From a checkpoint of a small transformer trained on Wikipedia.
Size: 4 heads of 64 (2 for keys and values), MLP 896 squared ReLU.
Training: a variant of Muon for these matrices, 5438 steps.
Each number is 128 + 24 x the weight over its row's rms, rounded and kept within 0 to 255. Layers, rows and columns count from 0. The size above them is the row's rms in percent of the matrix's.

# layer 5 attention query, 256x224, rms 0.121, rows 0-3,64-67, columns 0-111
size [ 88  75  77  82 109 109 111 100]
[[152 139 155 137 114 110 129 137 148 154 145 133 112 149 113 154 124 131 106  71 138 120 144  90 117 108 144 142 167 163 113 107 140 139 102 157 173 104 168 145 126 151  87 162 125 113 113 125 140 128 170 154 121 138 118 122  86 147 127 126 139 134 139 155 129 170 189  88 109  98 148 118 158 125 152  73 173 125 121 119 147 127 126 145 176 148 144  81  83 113 135 130  98 140  96 129 149 128 133 123 161  91  91  91 132 146 167  69 108 157 132 148]
 [139 107 126 102 125 154 102 114 132 123 112 122 140 152  81 147 118 107 120  86 163 104 147 103 158 151 139  64 171 137 130 107 141 151 134 120 120  98 150 109 117 135 139 107 117  97 132  99 179 123 113 126 115 159 144 106 112 132 132 163  97 102 117 121 121 175 110 130 107 158 151 121 125 160 102 110 148  97 126 134 133  55 151 124 132 103 146 110 123 123 145 136 138 122  85 107 148 132 134 159  99  97 145 158 101  95 122 161 148 112 155 109]
 [ 98 162 112 138  92 105 129 127 147 158 142 132 104 127  94 156 154 138  93 114 109 166 125 160 138  96 139 135 121  96  75 112 103 157 139 120 129  90 157 165 111 139 122 154 123 104 147 160 142 154 144 134 158 126  89 121  90 138 151 128 108 137 170 170 136 146 168  97 142 132 146 137 147 152 140 120 119 122 113 114 126 163 131 124 120 158 153 133 116 155 132 115 129 121 140 120 122  99 133 116 124 125 155 100  99 150 111 166 181 136 116 116]
 [107 115 155 145 120 103 147 129 126 124 123 158  84 109 158 161 130 120 125 118 152 101 108 100 110 148 123 124 163 143 105 144 100 152 123 111 141 125 134 123  98 132  89 115 104 168 123 101 127 122 130 131 170 122  93 114 119 115 102 123 115 149 138 114 138 168 162 124  81 130 133 138 156 150 152 105 199  88 114 123 159 129 118 112 168 148 107 117  80 143 103  92 155 105 124 143  54 159 127 101 124 108 140  94 119 127 170 132 148 143  94 124]
 [129 145 105 142 108  97 112 171 134 159 122 138 121  91 107 142 138  83 133  98 139 108 161 133 122 105 138 154 139 181 119 165 109 118 143 128 136 117 164 150 125 123  78 161  98 118 145 142 126 161  89 121  76 160 108 136 120 118 103 144 150 125 125  89 142 127 127 155 117  75 163 186 126 112 126 125 115 133 139 129 126 122 114 151  98 113 109 124 128 114 102 131  88 152 113 130 120 118 128  99 151 119 118 126 114 148 141 128 130 120 141 140]
 [110 143  84 159 143 148 127 109 182 126 143 128 135 157 156 108 128 119 102 105 138 112 129 125 104 124 108  87 111 154 112 134 115 150 113 134  82  75 147 142 177 113 154 109 105 135 167  98 130 126 123 155 133 143 105 134 111 128 153 121 157 137 102 117 116 107 162  58 156 141 139 171 118  35  95 109 135 121  98 139 169 118 129  87 130 124 147 163 112 150 105 173 164 124 120 146 116 123 129 107 165 128 150 153  78 118 100 150 144 114 134  64]
 [130 135 125 131 128 130 125 115  99 123 143 149  94 130 117 166 150 180 138 114  75 132 165 126 126 140 131  98 147 123  96 120 118 115 143 147 118 170 168 149 117 175  84 137 161 140 144 133  97 119 139 120 131  92 138 135 133 112 127 121 117 143 156 106 165 136 131 129 109 126 127  83 167 147 158 154 114 184 128 131 131 157  90 124  88 156 108 139 160 130 132 101 111 102 123 128 133 131 125 123 120 129 142  93 161 113 152 140 143 154 121 154]
 [134 156 103 105 115 107 147 169 111 122 102 143  92 148 101 140 126 148 114 124 153 120 141 178 132 157 160 149 196  89 147 157 134 115 143 112 127 131 139 111 117  62 121 160 169 148 100 119  91 120 104 127 108 145 112 115 111 142 123 126  73 123 119 144 158 138 134 121  89 110 150  91 148 123 144 103 112 129 132 128 152 106 150 145 164 147 119  99  72 128 108 131 140 115 103 106 104 121 141 135 101 100 153 118 139 127 163 149 144 134 129 152]]
# layer 5 attention key, 128x224, rms 0.119, rows 0-3, columns 0-111
size [110  97 110  91]
[[126 145 109 110 119 135 123 111  77 107 158 163 127 153 157 149 125 117  96 164 132 151 131 131 134 131 159 134  90 119 146 162 150 117 103 116 135 183 107 175 136  85 183 126 138 157 178 154 144 103 156 123 167 169 145  81 179 136 137 146 107 122 107 101 165  79  79  91 126  89 156 145  83 140  92 147  81 109 135 134 105  98 153 162 153 133 161 147 137 101 175 124 136  89 118 166 111 171 138 136 116 152 120 130  70 101 146 140 120 105 132 100]
 [113  95 116 135 177 145 123 123 133  50 114 143 142 120 150  95 148  83 134 154 110 109 104 135 123 156 141 174 111 139 149 113 128  87 127 130 116 128 122 126 116 157 175 116 106 128 130 128  98 132 114 183 156 150  95 133 143 105 117 150 146 153 103 131 188 144  73 106 134 113  75 106  75 134 104 151 101 143 129 129 126 125 127 154 111 115 129 109 176 111 133 130 120 105 128 146 102 153  83 130 136 154 100 115 141 138 139 102 137 141  89  67]
 [106 120 189 186 163 135 150 107 143 155 116  98 131 146  73 119  87 156 179 125 118 109 180 106 125 132  91 102 133 105 148 141 125 124 114 100 120 153 120 111 119 138  79 103 135 139 131 114 112 152 131  99 108  85 113 169 135  95  90  72 104 113 102 129 118 104 134 190  97 115 137 135 133 116 171 107 157  63 154 123 125 126 108 143 129 126 108  85 125 147 148 102 127 162 122 121 128 125 145 126 136 120 131 181 163 137 126 112 132 148 143 186]
 [107 162 138 142 134 156 137 130 149 187 107 139 129  89 123 140 112 148 133  98 121 133 120  86 161 134 113 105 123 143 137  91 121 155 115 144 113 164 141 148 159 135 108 119  79 141 140 142 112 131 133 100 134  74 132 136 124 117 126 117  95 117 109 141 126 113 175 116 153 141 147 128 146 128 140 114 135 119 151 132 148 135 115 104 152  76 124 130 145  93 180 147 163 153  92 114 151  94 136 140 111 142 133 108  64 142 147 163  99 125 138 153]]